Weights of a small GPT-style language model, trained from scratch on English Wikipedia.
Size: 10 layers, width 192, 12 heads of 32, MLP 768 squared ReLU, vocabulary 5382, 7.43M parameters.
Architecture: RMSNorm before each block, untied embeddings, some layers without attention, exclusive self-attention.
Training: 119M tokens, 7239 steps.
Each number is 500 + 25 x the weight over its row's rms, rounded and kept within 0 to 999. Layers, rows and columns count from 0. Numbers have three digits each. The size before them is the row's rms in percent of the matrix's.

# up: layer 4 MLP up, 768x192, rms 0.0984, rows 170-269, columns 128-191
# down: layer 4 MLP down (transposed), 768x192, rms 0.0967, rows 170-269, columns 128-191
up170 122:480523557521471444515476479491504461535477500488462481496496478541470480481457513460500464489469511460505485545481491470532511493496518501523514517458515482502550499524480511479499536461534473
down170 120:489531438491466508469534524484507513481496464461533485477516498447503499518494504458481490507500464495474548489501500531525508473422540495477504492478517497484499480500518509526484497502505479
up171 041:528534531479521480471494462450553476524493514482488523482475506514494481458458487526528451479475522560534471489437508519520490482503534497515516446505466484514509490519503474479472512483493513
down171 035:493531526480493536528525532498512513497498526546513505523488501496460494499501509488504483521476508501525472482547449483464547476476553480485494506553462510490506479495481461522503487555495502
up172 108:509517512499524505493468495514517450545532508446500514518486520468503434476494505502496517524518489499490463489449527506516472549555484485502520493471542503491507502478466512480539535513505484
down172 110:518487522489471493503501530496543507495516468516498496481524484491504508460499475506504498465467474489520499483519524469494465524482499517487507522514542488465489518538492501469517453463507523
up173 047:487523519456508449499456453447491486496490518446451510503460488500535458451511501541518469503518509552490486480490500466522481493488507500503513494497462494548497473518476493483483490478471499
down173 032:532561522479486534523509527495512458441472526491510527531535500541468512467539517510514502506541530451508489473502526514470508532451511499452548541549494503435523503509518488519520538527477487
up174 118:512515498476497522495484498521496471561456532515510529527524502482505554481497490540496457445509548475489500468468494504484470541468512550519521549462484498493479521529461467526513498481518510
down174 115:458468484508500535478483517526505514482500507485475528505470531481486498480500527505466496504482494508515497506506490537568500489506511485525509525504472489477496531501471560471523505445512504
up175 054:509489531469507486514484463477590483517464515512421505509502493492496496461437481501535492509509544501504493503468537477506442476506534524523530496505477483524517468478479482503500524493482489
down175 045:463463464478504531489475524508484492502484507517507486514499508505508484472503522489509479479532490527526527495501500502479543532533527499477460474524544470475483507515475489448537546474531513
up176 091:514532558505500463506495453479550517503485518531486462532512513499484523480462517545521517509465541523496543522475533514509497478549506532513513501501498485517473511469496528477519500469489506
down176 081:491467507489491533462529483514460490492500501522511534437499488521490473551504480474485534475484520480492478524510528511517442500492513555471498482488530498510535499530514485468505441541515521
up177 034:508515535493489473465470479497516492534489525500458499515521486494487499438510495518511477489496501551534508480459509479536495478477479523546542473486468457553529479431499477513497514502505484
down177 018:533488511515460499469517543521502499491529501524531544529504514530429489523495501454507506497512476498487488515483473507476559520453511475463519542519477464526491513496512525505494492534478484
up178 127:503531506487497504499493459488545459545492527474488480513465515525473474477468531470484510487485521543490484479468507483446511514491500525503485488491459468517504486522461491515503535508499534
down178 131:490482500501475549507486479524484536515482504529519465509479500493508508608494458472505492511508527507520474463569506473507517513492451548474481497488496518494493522489516498560546504550497513
up179 038:502517526492515484488472466479535481504486520488457511490483476545488490465474512510523489476478520523502502488491535484558495494512517510487531448490485486521537522497503489504488519499494491
down179 032:506516543558485481458495528506455482514500518477505514487513472481537470516506505477489522517541467536511546493499462433477493470520491465482480502490489478485508519509525505486505495510506459
up180 043:471485496467510508471462489434514519544483537482462548507509525547487502450497493508500466516521558508502498469466519494517503477517548530494541463494490491538526488465502472478493512485488489
down180 026:505461486477488463537490524522494507485518486489522521455497439522503500487501505525502516513478555517525453465446492499505509548513521504488499522475515530510485450515540476496508509481521448
up181 096:461459491519486530500515519484502443525543537512505535514500489483490470486480552466507512510527479537501512480480524472491492500508520488464576506494493494558494538512472499481469517489504530
down181 106:488486456504505490499499496520495476490530508550485522506538485472563483572498501490507517537472490539508510521511486451502511492492478464469481501513518509513515462454512499513498529525543515
up182 044:493516549469514471446441498461523479524513519488439501492495506519505490434495510493512456470532517541492466510483538485488473472513528485540524491532496485544533448509504457502459519467466483
down182 030:469511506499524494532460469466481504493502506535531468501484500504485537513528475468542491538468515505498537499540430497480516529472496514546470512495477496490466523480526485541508467477536480
up183 111:513522476504506499494461460522522455487496484510486522512529495472468500473473499496489443501500559522472470515529483467504466438486512522483493487498474478492496484469515512501462541517476553
down183 105:490483486523463537487518479470512486522487476470501493560486517495495457492498467506523483516494490490494503476491499527475516475520536534532469538480480481496503502549510467499501495514515490
up184 122:486532512501491494479470464510548464504506515529482546492506531503449487479520494515475504480533525528544478508483481441480461482492531542497516465471527452480507499459536502537490528466474520
down184 130:477505484547508520492492503550519461479542484540514488529497478426517488532530460527450518549534519543513483495473495462453463515480491499476484498517499507454486494486503501510524491520527491
up185 123:526497518464491466480491447507526528519519501519475498467485505482444499482475488487494502478489534478526459532505478507536500502467556454563536498484523493502515482451518472502513523475500487
down185 120:505494506479496494462480511482520481484439483528502490525479521500502507483467511548517511464523474503499501515528523470474496435525482527489529543473540539511486484551463490492516465506503513
up186 125:520530470495500522527502488484494511537518500524460503493469473505500493480506476554525455526507547465468483525487558452526504480455523513516511451480451501533510520502490504516527513517470531
down186 125:472487484471494506487540537516512497494538527538519549491499500496479495521477513492494511494543505489464529482494500490546496485519512501519500520469507547488520505474507494561497476517513504
up187 105:518470483437500478518531455454515452519487533517438502532489482514525511477521516528497494544558498487502525508527497478496505520483545510559457491499517515527471512473523475485468505542493496
down187 107:469513503523503513536522444542496474441475495485514514507486485499517506598512543513504500537517484528452485498508527518516495505489481477481503529521452457472482497533518505471507506505515509
up188 031:497487486467500490521454485468515499511499497475480487497446502521450470446497491496553521482514504530501467458472505483509442468442536520533562454490492494519520519470489490537483519509476498
down188 020:472506521514496503520496531493472499437516506510485488513498497471528502471487518497491478515488497530502514478504496467502481460479470430474453521484512507523507500484512486483500523510519489
up189 047:505533527474529497510468463435513479507499456491453507510463483515495485453469518526512509492497540557489507496496514474540488469511543488528536442468480519518508489463509497519504524523450483
down189 035:495487510520507500516510483466498545495454522474499507474484544477502476489525544499502505481532504506487491450490450494508503537480516522492490485519516506493481572532494483524517510487526497
up190 102:499479485518528543477491520473495529465503505479514544487491515551488521482489501519485528496491541510522495526492522513521502505548528509463523456455470510545528534491487532508487505476492461
down190 112:470455474519473536504522487480501502478527542515516491475526530529510515489468542535503489480523502511516547533506502487539514549525479485524473537482528517496540532499489517509511479471506507
up191 053:492486512477508482479467480431544489529478513473446517471493491512486481466495511556512492490514536540510487476482515463487455480560514505530521471504483493546469500450462488472483496478491474
down191 040:501473487494495500523466508520496530483485480485511551499456516515457532554512449463475500495467477519541539475517465528512514529455466539504485514537532523481536513531484487468510506522531480
up192 117:456513510509451455544481462524512478515516496520481488476482516541520481470490507525494495525557533499529533503518483503514490485492515506507528495492514505510506515516516486487486523570492504
down192 112:464505499465531511533516525509495483499469520550502459479502503530448526485489464491474527507504498539475473476495537524486485539485458558498503525471515493514499501505509535464491516486450520
up193 104:470508474525536464506495500518515514502502511487476452506487498492509469485502455515470484521514528535494476505484534497465479497469548468489456478514473527506448470537476510509489495530484441
down193 111:479503503471518532479519462507497497487494516466450485515500511463505525521503483447539514501471484449500531454478484473525482466515481447538486551469501523518518504490525490494540494507487529
up194 110:513492497472501504456481517486559477542464513477507519526531494483474440489482524529516484474469510474497512537487520489500444497494518509542494458484481475546491508454489531501502521520486455
down194 116:453515510501516452471537505518496531510479491505477464477532479506487548553510499475467486511496456511499530496443476485455515526501451506516443542470502459475547484495492537481503482513485504
up195 032:497547536506492488482504485452513461480427499497422509537513511536467478447511488553516478503529500512520469464467531474515450494470481518520515477510470479519518516465517486461518499483483501
down195 021:518463486519532499518532530529447490509522476527526486445490537446542495510521493511487519494480480508435496476509524513470502538506497505491483529501512512462460480536523493491494479470428462
up196 039:500480515486500501519481474486551495517460509519457521510503483509479484459482476526547480482564532489549486487466535478517475492525526499535512516473472508510515476486485456456517517493488486
down196 032:487479451482502477527500542529493480482563500474527480499497487512554557490492511476536490501546514500484486488479501491502515505503478467513515517453489507486498486542541478465502502489494491
up197 112:490489580488469494492514474475512463532521500439491501439509495494526486479534471528538469522487525507477505446487500504487505454479493500477507474478475484513486479493491486520471473517470511
down197 113:543498463486475522547482503481478523493529502457563492523486475494465528482497506505485496517522498544528534494517491509496496488472531451464486496460491477513450467455521515503487500521500521
up198 033:481520498452475480481483493460515460525480511471483511501497516502523517438461465492507475477541531516518507488489495506502495446506513495494523471504508526501529486474494499520481518506508505
down198 021:508499469528480555486500514479475483473511507533512461501495509505480522497553533512450497502503507504493541526515498486484537510541522520490520503491465526516506511502506502521482531496462503
up199 111:569529523499550496486476477482507493464511477490499516492489501489473484482507499513561466541483535509503540488525507467528513524461497464524520504476467514502541465514525504457489538461481478
down199 118:565451496487530550493494495508552486513497480530553486506517507503544512540467482510536487497473472482522511482492512477509514511510482521525488538509516481484464496505518553472522524507489503
up200 121:545480477517495511448498507461511494515464508433456455549528514507455512485533510493494469508458485493556477500489497506512506450508483557482527537480467499494488497456454512466495500488529497
down200 125:506490532499500520509560507491473489526490513492481480515531503518511517501533493472508519482531477502479495511540494469516479480541463515501490574483507510512479524458483499503461578473506485
up201 043:505519526473484495485478505463562488498489511500471475490480480544499490457510507533506502494514503511543479500479522487518508477526516493524518479503486455506515479507512482482496528463504522
down201 032:514509478533508494532528498505446436482454475477515554507496491547508486521509499530505538563489472443497497514476509519473521519473503490487486467465515494503509523483501513530460492544500459
up202 110:520533517500537492502496507482540508483513485478489511468536516526451518483519488557487514476506532553487464484487543458529479503510476454498537508504504486487549488514476505530521474449490481
down202 112:509531509479516476511514530462465506498470488514486504461531525488498538544512461514491475543486504476535458487481451485535474455525480504493478486476509509506467552527523493495501505465529538
up203 126:479460477489526462515499513507515480472503484471499500510462491506518504471497521483467479527502503496488473528477527486456518491496503463500521517519492479502556483519451498486467452479523490
down203 126:479491475539540453504471525504473479488465509475522521503521499468523479471497457496449464489525465494489501528512513543508496491490415494464507512499502505513512490558515468559483502473542490
up204 107:509468502474492509496476466494527497469459473531449511539546502494482461474498477515525482528471491483499518500495489501566440455507524490550518478462485512504520495468474520479487531508520508
down204 094:529468562482551492514505494501509508500515526471511469446508488502463479502509515492513520493474458505467446481488541484515549507471520480494471472481500536516499498487481468496518532523505492
up205 109:494517510458502508525466500504487490511482483530492521508505513462502500477515511524532464495492540482489467553500559516515420500504502479491505485488516493472490477483511468525493519470532500
down205 109:480475505490503492482499564505488480458512533533473500523549492461554540509482546485471489545482496500504478516527503509490510501527467507467461546473515451507470523508506512478511525501534515
up206 115:484486493454549503464513465471481533488514516460472507461449460553487490488478526504493498483518541550540510505489509506509466469503506529499538463482494498527524476511490490470434497462509514
down206 104:495510494526496518437512521505491518482433545539527504489504502503535501498502457533501513540488471461489524481483524532503445468526513446493490527506458522474544483524480538497486490487508507
up207 038:497493524526482449470487502479559445501436497498452494492500504527482464444469510506496459512557517489491507461469514486496462443475536509524536458489481477520525465480466455480506526502505489
down207 027:531447471499519518534524516558488520493522468494531547466513493477520499488488462484483457518440462485515492487481518492527484444482513446488451534505505483487502481485496522532510480510476527
up208 128:493501523512460511536476462483500503498505500475483547475498518492509496478503491548471481482505550489513500466453503505509451440548470519492517462463446469487538524501458482510503478515464515
down208 128:510481521515472463527473487521527519474500548510547487517498543509521495470487523465470548465481469539486520517493485488486517517500523556507500564541525539489537491510532478502502514500513478
up209 099:530539501452526488509480459494470505541475512472472477502511469547499502491462462525496497526513508509505507483456508534480470519511463523494492494483477520525532497507488478478444547522493484
down209 114:461461512557512503444477577512505527480490525496501491520509499493492515508497474514515467499536515496504504514482490505477508527484514434492507483513519499475486477494474546539591462502515520
up210 120:534534505496527452531513494506504487534462524462478510466436485519485477487511513529469492506546485491488467489469513491530488499507495540506520485460508483497489509489489500525525507510463463
down210 116:481517491527432506531565533520519489513516484517524514445503491496511482519516536515520476513513473494500540506463512507517510497530490489506438489493556455492497548520469474535470476484518519
up211 115:522524480464497492507473445441478492502477470499500536499482487520469472489479517525523481477490539505502482493482533500504466482491482482533531496483443510528524455517516445518466488491499485
down211 110:507491566553481482498489490520532516431553480513467485514504512453520541515528518489508477501474492483473553526436497512502503493506483458472494505519491513471507512448535530528516487491516503
up212 068:530551478450546484501510482490595481533475514490528526534524483483523486482445495502504509481479489505515457506492500523508496498507539493517493491515513508493529501513506510501469504475510516
down212 063:492504524515548488457498448498538491497436520560480452548541483494451500483486533487482490476512516473495534521474529523521488496496500465503478513525471501507531525474470543513482475500457487
up213 136:493500528491537491438425439458508503493520469522455508530513533533477473473493524524484485495509505490481485454449486491527467494490482524541493498479513502495526501506543496487455473488518505
down213 128:494511471518486488522487513482479510481478456518488467496520462509490509446475497490441513521454486506486521504506545482547557461452487467479530494479494492525481523485473483548549513498539540
up214 109:523456479498497464497474490463606501499479537533527466510483477506492493477478500516468491497482516476484531516494498460555487462520508520530490522491490510481527467489502469466473553488455507
down214 115:495489491483490524481485534531508499535482512538502545496495485539491507581524498513458507500506477473501521502518493498441485508542497518480505462483468483497548532513517528484494507509486535
up215 033:486516505486495477502480481443530502528458485486422513509482481511494475451454490506497483499509537500508496488477527485485447482498533520524517461480502484502547464492507441457482537501465494
down215 015:507521479473553500479491460481520513494539477494508513528505487546510503508508477526506495519492517528471485491467493498522502504544483480519460463443468449508532497464500516479513546492481515
up216 123:458526507451539480530464490481487450483493506473476505454510507517514501484518494502498512477521494540504511455471490487496510492507520524554535476504460463540530514521520491517468504450522520
down216 116:501507490535515513538516504520520520501458485486507504474471486508518495556523510525437493474504515514485486508487454509460517511497479495518525490524533524537491513502504524491480473498497497
up217 125:466476503539504491490504496499515431534509509506499535517480472491551503480474478548484469492500499518456505507505531481476498483540517489556506465509444493551503520487461471508516521504485506
down217 125:493489509506533504504490490465478494454459462497500506487505515498492443517539534481489488532489477504449526502547504506470518521494483495526479497508472526524477506516460536518552487497478484
up218 036:469495494532524470506471511458529494525475514507468505516501463478451491452493482509509468498499556500500501473470540475527447501492516492515548479455493493507567460456473487497500515484489522
down218 031:487518509511508443509526506482520480480493491502485540524481488502510507504530509485518445500503513490464495477468493475491488549563438517499498487490476478508455489458508529527489501472524499
up219 121:488510495497503479516479474473520467491482519499514507479500545533504511476520504527523511505498507495508484493517500476503449482495469504505504508463479517516489478491487491529543485528477517
down219 115:528503500495519487569475508503475533512523473514530502516479558493531469534501475531524524491487497542493510550521505517492477527503491507488527515470503532496522515531437503516475527494545525
up220 127:481513527524477503500473436460549441520514473468450525523512491521501470492505489506520486485503563528526492500521521521496485507478521448512535496517487487521505497504512450506498530519473476
down220 130:490463492487493466495468518535474519508508509501494502517497467481508489482503524498477499467463497473494532470496467522508533503527550448530452511503497442522493507453484498474477541527496491
up221 042:474498495460538466485445457453540510479457497482458523485493488514461492470486507555485499486504571547514475503499496461494491486508511523526520443484461495503510492453491490493491531489452485
down221 028:526457509474467512479522503499486529448504500475515486523499510452454465499474522470470486500464533457549521529486459460467521533466527499498487505488483466538480489548517489516492484498523478
up222 036:503517493478495487500469476487545491534517509474435515504502490530475460463467532538503437492497504495492473497440512478514474462499475509557511446487458468553526484458478478492525523450481473
down222 024:487497536518516532489512523488461528512495507521475507527578521498524503477535493483500481489514570462493466450494491501508507513499544464477485518497504494486481497505508468495567491523524506
up223 121:484533519459472498486503481499485465493469515500453501495488489477438475478472546493462455485505495505535502501502495480516459473536546476523525475507501507472513506461457515502526544455472508
down223 123:473479502485460507513528526505489546454534517531480461500507467506504536489529472519493503473460502511482552508508456414531500506512533497492501516526494481482522524510516495490489505484516506
up224 108:490523546480501516521524496507497505490518528487466521503528522527461479479504489468483470521516482479529492520497562515531500488538555502495497484484515520508535467478466498489548550451495513
down224 110:490513494501548538500510522516515494485526488537467502485505527525503489507475521484515484493491503449486513542479467511528508541481457482463500497507531574520548500444488480478474527462498533
up225 108:497467509508504497508517463523501495521523491481506515487482512510519498472495509535517480529504513500510512488512550521477458468481535491512502501472504519508485490496518537499547493497471461
down225 112:510492509487527543487482519518480522503513504515497454477478503444489549490500499526492522504494484507546533536540523498468509549498476482478469526507496486462486488519513509510515496516534508
up226 043:512496504453505467468473494479536520489487526483442492517484484518468456451507511541538458531517521521523472481477523479527466488501533526528536478499453510530501505490468460518453509486488511
down226 033:508481527536476460506543495559465490489514527489482477507458490492478507513488507486553486484532518486473505517544510487488499495479494492494491501501493489486507469503503461525495464499535472
up227 036:508506505480545496491453463438514500520459528492424534489494507546507478458531508519499463500529497522514509477488537466512475471500529503528499497482441465498498466486518515486488558516504487
down227 023:531479525517519461481529488527492519532523485459486552516558488473533500474465482468507459523514499554483496522458498448523515513526471437464506520493511487489519507494543521482455482486506530
up228 126:519476489475499497524483489480533491484515477468490512510501498484463468480487498468524539426496551521502507458475508474481513497487529483486501526481513524488491538502518458500509524465513506
down228 127:494502511453502460495502455488519523469485513485526490504548462509516491468484494478497520491528515503510502491495474512466539466512498513488491517517526535477516503496552473514525522478497515
up229 109:489514476505510518481482475487536471509480484495508539540484473487501523474501449516504516529486493477477485496506500459501508506503490498491478496501520519481552518464500492474512505510493488
down229 109:506517475474464519492513487499496503540518508478499494525538524492486509492532534487489534500470471507499526514510513531494537502486486516443519515496544497471532524472524505501483520504517487
up230 067:504518498470561477500473473482580463519429501507432503498480497531494495464504493515551468512530511534502498502488523498513484475470503507536551483508478489514524487484487476502470528506452506
down230 065:526482502531511487483527487501501534468475524457481476515510493452529546492481480495506529547500471503490489518496526529512493444525462521506463520483500518484507484448497505577523461497506520
up231 125:533508513513538487482486494486504498533501487522435478535456520566502548474507502525522493493494509518484456510482551500497489523520491498504530523517503461488523506517466484503460523464505508
down231 127:500510475487536489513518502496491510502552518516507504470500521458466525529517524487507503496489456513514501497531483547504496516486478550493501506478514470488437521481530520475532501526477497
up232 108:450518507503470460543486487498498528471503514521510498484457484488497539477509531475503520488523515492492466520533516506523519501478511516466497455467489489540481507467487481531479467480515512
down232 114:475491532477494493496505510478469499489479520513493495486519454476488487475516526469525491477548456514455537522494504489520552518469474467474476527475544485486532500559514496481539487510496493
up233 042:482496470493501503465507482483520461533503509483454507492494517526493453422481511489541508471492539510509510492491536530544470476483516534509526450508454477510525469518492493503483515497490545
down233 027:509499484494478495499481542513473557523534467490498528493499568502558549482484487503480475535541501504470535519498493513454473522540510503542475482520498509538490542532526537511517467520510502
up234 033:505487550490517499473438456450497427520481487478456496505495465489474465432519477563508494454540515507531481505481520500517488467487552532485534489476448499510537479464459490499523511482508521
down234 012:493476509435503539551489530524501529491547469526525494500537510543529532511460498482488524525486505497460498527448529461472516512557491473461507497526516481526521505469510511489494534511475507
up235 122:516480478524531469461502520490524494490489516518506503496492434495500480467462536510481482501498520539512466477526539480490526494489522516535544485462492482497507453526475485450505522540452508
down235 126:489506483492468482530530500491513498479491521465525502481491532526523475523471464528489522462492479514480500570476509504503527504493475484514511463477504481490484483487528450493541508519496519
up236 112:518505480499494503502547469493485466491484529470466529507504468518475476477489512496493454536451514519522493468467471528480492522541503521503473521489426509487521485491455498495544526498527519
down236 105:525513496499541509488544475534508457462473498498517476508516511471503511472509511498484565517523525475524532511523501489493515488501461528460496497513523501499480491473496479522516523476448503
up237 114:546483514490525438515496492498566505465495491477484502493501482524504479495486486509539477505523511507529490451489553440521464487462503489504500502507466467505508533512463528514459512508516492
down237 110:552504512525495520516505509500496472490517489495523474495494489520494478527527517500502496527457538473500498472507508481480514475502513559496474493543441474520489533529490487493485453539516506
up238 121:499454490512460508481489492465534446490513536540493481510449444540501484477504504503490464513521524493522506491513469503531527490550504466459510490509462542509467498511486467553516474519494483
down238 121:532490506530528505515498487526523496559539541510530497503492492517522454525498468513495509452507489474481492489514508486529525492496501519524477477481509467479470458493527529518519476494480486
up239 029:507515497480513469464490470474567512481452517473503514503498527532470530440504509543538474499500550540502487427507538469521482515510519525491488445470477456508529510499475464509504508472527489
down239 008:499473488509489543499543515542479526481503499519534473487514510459489508464521520481454539531485483468475522527559488549484508501522469481477467538515481517462502518492519519524530493512509511
up240 052:503492538518496481472462472476511497539470526504467520536487496507523466466509524513514438503537551539480502512464519483515471442526519525519512464484471507513512452464489463468468491498484475
down240 038:509463492542507482499526493465498486478519526536527464494481512474499495506528501470507524547448476459500515506466504494459492493523506463491509533523501492505537500494529497506528523499485498
up241 057:549479543465506468488478486490503465520493515465473538439469469522521482462525475505510473458514545530512490469484523531518505486523517517557519489479471474539526477486477469473488510487484486
down241 057:463537486516454518499511470503500518479481514520499510499470471513519503483511548480470563514537502506524520510567553517513518487507485475531473502517498509509522491516498512552501525545552484
up242 046:502505508478571452490482457463538462530470511481461508517502489517485463448476499490504459466537530519510534520433547489534451494546515515541532483507492513494497456504507516489478511460505484
down242 032:462477496492509522479499478484511556473492563559515481478512545489503483569520504501481496486483489483504489497516451472536528519560448511500488507494474522486559493543530552507505498529438505
up243 117:511535532507524503517533503484497461542492533473462498477506508468474483477516533589512483507493528458523474465473483534501494532532503494538565468484501486446523486453506480469508512481504536
down243 119:517516509497510487534499499535493544528466475513512534507456560531462509444516519512499547537480554481482485478495479478459503531475473518495491519469490506498481474539503491462542515471467475
up244 116:511517519498484464543538491462505500474496502474486524539460456490463515480511512475475485474493518483507505512511530513546472517464532540522511526551454481475561514499560496493478532496478501
down244 121:468482480546469523490500461490500506520506426560500512509531499501488486482552511464492476510534539462511496514513475463502513482468486504545533499499537492448476525527522519485531517490491459
up245 121:513523544495488487534479472463475476499497497468476563438497512510511496485489491510506493510489499481470438522483491512499496477482504533512523519505501474539493513475494529481446485471531512
down245 122:497501471529482479539543489482495471508499534487496528521450506503525520471458490477507535545486463497478498542499536503470519492508529468489536481504468539466516518531500545467543477498501477
up246 039:511487498499501463504496509449525466494473517473426505477505511514484493450456469551525475485520513523527460489462537496523490498500531513548524480500488540489512466488474471500483506512492496
down246 025:496468477478480541488528498515457494499492548520531500492503516466502511524486540490499548516463478487549502496503449536495533487460474513444486539512541472471500531503494481508533486535532511
up247 076:511522506506452505538518486501503495550445520496496513519472492491463474487484527518498471459513492512504516457487471445493506479490497542545491533491501514518461513488484525477515494502513531
down247 064:515488540539487501561507471489511489527546493469506497450477491489496489482487522499485513540507503501514520519531503558480490461474527484527501498470542507490559506542554526456490505487498481
up248 120:490518510511498494527517524516547495528495470492488491515432527520465528486487539518478487509554518523490514511487527518493441500523492481460532508495469459573509535493481520496475508492486493
down248 125:573516478518554483495532496569500465481506496494472492493479484497523497519500503499516488521505486488542491507455476492540470461497485528525469489489536489504493494462490495516521522466500510
up249 115:501465479488482498500488472479570498507445478500452458505486494552486511483502501479552458501541544513522481510525516500546488472511556512504503515492527518497518461505510424478521508511478495
down249 117:443489477520506549509516523503478558524498473529435539507481500497512526554542500517506478476494503476492514481535509534475523515514483493505471483471486481515504509530483498521480498479498492
up250 144:573541544476501481504478482494548524455459498489474514501495509540475457485494471514508469461510517522533465487485491482527521488496516493493496492524464503504537488492494513540472544506507519
down250 135:538499465534525521532497491536532487550480538498532518492504477522492502549521522510456548486500486497489466477516509497521490474525506484481471465461459483462438484496477513483489485539501522
up251 123:522495499521503462521484487497545490510444521517489505510527511485479526472504508507480506480485505499529487505513488498535446472502484479513492452461444486479533481487500492515479512486500484
down251 132:504439466551526490520486490503526485490476517532511503542495517501473496575545497513427524550489492520538511495541485486502505501526458484528527464459451499505490509508467500539511527514513525
up252 065:473500513480492464473470452453511469537479524492461533506455505506502492460496481511524495514491509521480490475468491480515474471507528513546504448474474463532511462495492504482467501491488518
down252 054:514506540506514560543522529535520503482489522505467510465504546507535514519489522519519511470531484494493491446523578493501501483503499496493475524516452492458503534462501461478515484509491520
up253 128:485505510505501461490516482522550475450504530474493501534475495541468538470512506541493502533521564510514469472485492455490517507521480510535510466494500525562482491511487538537525531499484536
down253 127:539514498534458525548534507501509517495480519525522488492487537484513532522485511494520522497528537509519488491509504514415474509507497508474510491484515488505468517525513495490482510516516566
up254 112:524530522477528501485497455488511463479497489487495490460476515520461471487477478509497525515536504500504522515485515491537475480521521497486540498517482434461530502516503493469490465490532478
down254 108:509503512469451523549493518470486531528502528514502506512513513450487503538522528487483493522501482448548479541513515506493527480513530505501501531482481476484501479536531467478489494517501490
up255 119:488454491492498502469448474463504454548503475544493467530516496480520502485497499528510483516507551489499488475478488471497504502532499514489504494502481494534515480507524475514503508507465508
down255 121:500479507518495522568496516477532500481478482436531514485532510542461520519457524464494491520467509544463507459539530495463530489536501472487526517540467530538498525529501496517481454494462543
up256 132:530515517503495486472448480488481464491471443513422493493476518521462459481474520519495473512536508504477495473500497501491475522490505527503491486517475539504495532455502484509544545484519485
down256 124:515484471509528507551501504501504530488532494484526498442509578514509551481506507502481541501486485532461513500497523510524515456539427447473458489521484521479514544484503482480481487512450507
up257 113:512494467436510461491473504447493452500462519506500465537456480493486510471499514499485521524506510489522476485493504469497515485511543518515493536530513515514520504489472430446515549512487499
down257 120:491507475491509520543514511472481548549467474484526556514505552498492518561509521492496484520477459483507497514476479489523496475508502479504510525527503474509496526523515503489484494514528569
up258 029:480533522478533464466461467453506486535472487465470492541486475504461499435479506500533449468543502506526476499478531504505496466499509516563517464474471508530515477509540480465497476481522478
down258 018:507477568488485538483503554499496532514508483497525503496520491496521481493542483507513532495531462499522486506482494515496527531490459520458508493475487489498500523500518542525489481488477465
up259 036:526565513510527485460475503502541490490474495512427521503505508559490474437464506492499470476479513540513481477490526488480467481493499525482555412478454461494505482483478500507509511474495489
down259 021:488464504493461506497493535524491509454525481536502450484465519489546483474525456439512491490511503483490558522526491533503484496481516511450500502478502485482483526513478502501496473455535533
up260 043:487495510483524456493478485469542454531458506457421517490466500527464490433495514515475499461528544532514517491466555477512505502487536529520519460487493478509497497458491489476549537507490488
down260 036:501499502455511490550512517493495515527552521511530487496506543447545522507479490504506465530522452504558541497496471502445541480468527509516469555538522523530493531478513480470495450522525493
up261 029:492465538463494495464496481435545454530461511457466509489515472490485497425505487536514504482530499516534484479488491507503469480491511480504535439481481495503537497518477494486503526488480474
down261 010:474536482475497480511469485473541540447463481554484447501498522528504478488515493464557447482469468499513536514529560493491474483508485529537493493564552520470482529535474546532536486474517480
up262 111:517480580506482493492478524488536450480474534473478505511506467526461486490491504510521489484513535513514487450478481487520506491486517478478517521525505487570550497487501472513496501494462461
down262 118:466483467494516594479499515498509497543506486517493519508464485496466520643478521511475528489489516489474503493502491501458498500501466521452518427480498486467448489493486543465485500509524541
up263 102:514534559494487524469441440501496457496511486457481529520511518489475494478497464525486493494486528531469503476474473475528507483507452509488523472455539485503526482471475539465448506478474486
down263 121:437474516473496481505562521508507540503501451514527434514490474518516527467544482498535491504501501490510497514509505526533502567484504499536538485519487492503520490491496490557543507534506523
up264 120:523516480459511460535496502515492461456509478472482520492498512518483475482484463500535510480485497495519530497477530490534523511548531547505531433523499472502526512491493501478456510489529499
down264 121:499515498513498521538541518492465474500485510491479507490522515509514471613515517461508536505494497526518526497535505534511475551435497477508485507508456534528489536461476531523488521514514475
up265 105:502465497517540454492486489496485535517476472490450562510495476495501508484519471524515514530506486555476474492481524483502471487495496512509517490535494468492540520503442518519532503466528555
down265 104:504497494474456486482515487503530508527514520520489533492528494491491490581470458502507489528504525499503547539524519537485456533495544479508460507545488457518505471507503521481489537517511528
up266 131:495544497520507476481498481478510479525487502522485481497495505491475503484486500553481481504506534542506534483480496509494493459508512494492514505468452446546478449509519466483525521457496499
down266 122:437504526499520525535496494459481517531490497479518536525527509440496478460497532514499519532508480490521472513526489496512507570503508513496552498472510549468465533480490476483563553466473461
up267 047:528519511465527495480476450491528488533470507484482530499473490536505500451502491537524468470508543548532481515489528477520455499507480519528507474478477465532532497508507501521499527472484470
down267 034:509501495479523506502525482502543519432508487446495524491480468472489466496482493483482481511516475485485555511512498529525503507543485524519502520472449511509502486507507539481476464506473507
up268 116:495495520450482461497476494505558491534483483473461512554509490480494471480540486518506471517499492490472472500523484505527497411489515540478485504510479508514460534467532501483472494531519506
down268 119:517462516479463508487490518552487470461548470474519498480564480497481497453504513446538510501485514515479521539483475535493513493506480518496494499549521526477454478509444490491466503519540520
up269 036:497524519516519481501518470441509479519473509472413520485481487510499499453511511519503479504527553520527496458480532484509480480493512510493510445477481504516518449461486509522497531468494511
down269 025:536497469450548545539525502493445480495531528511529485489505489505480536493493471477521552477514490493465497517511485472513546540496502492495518487513545467517464475529491476465507491496452456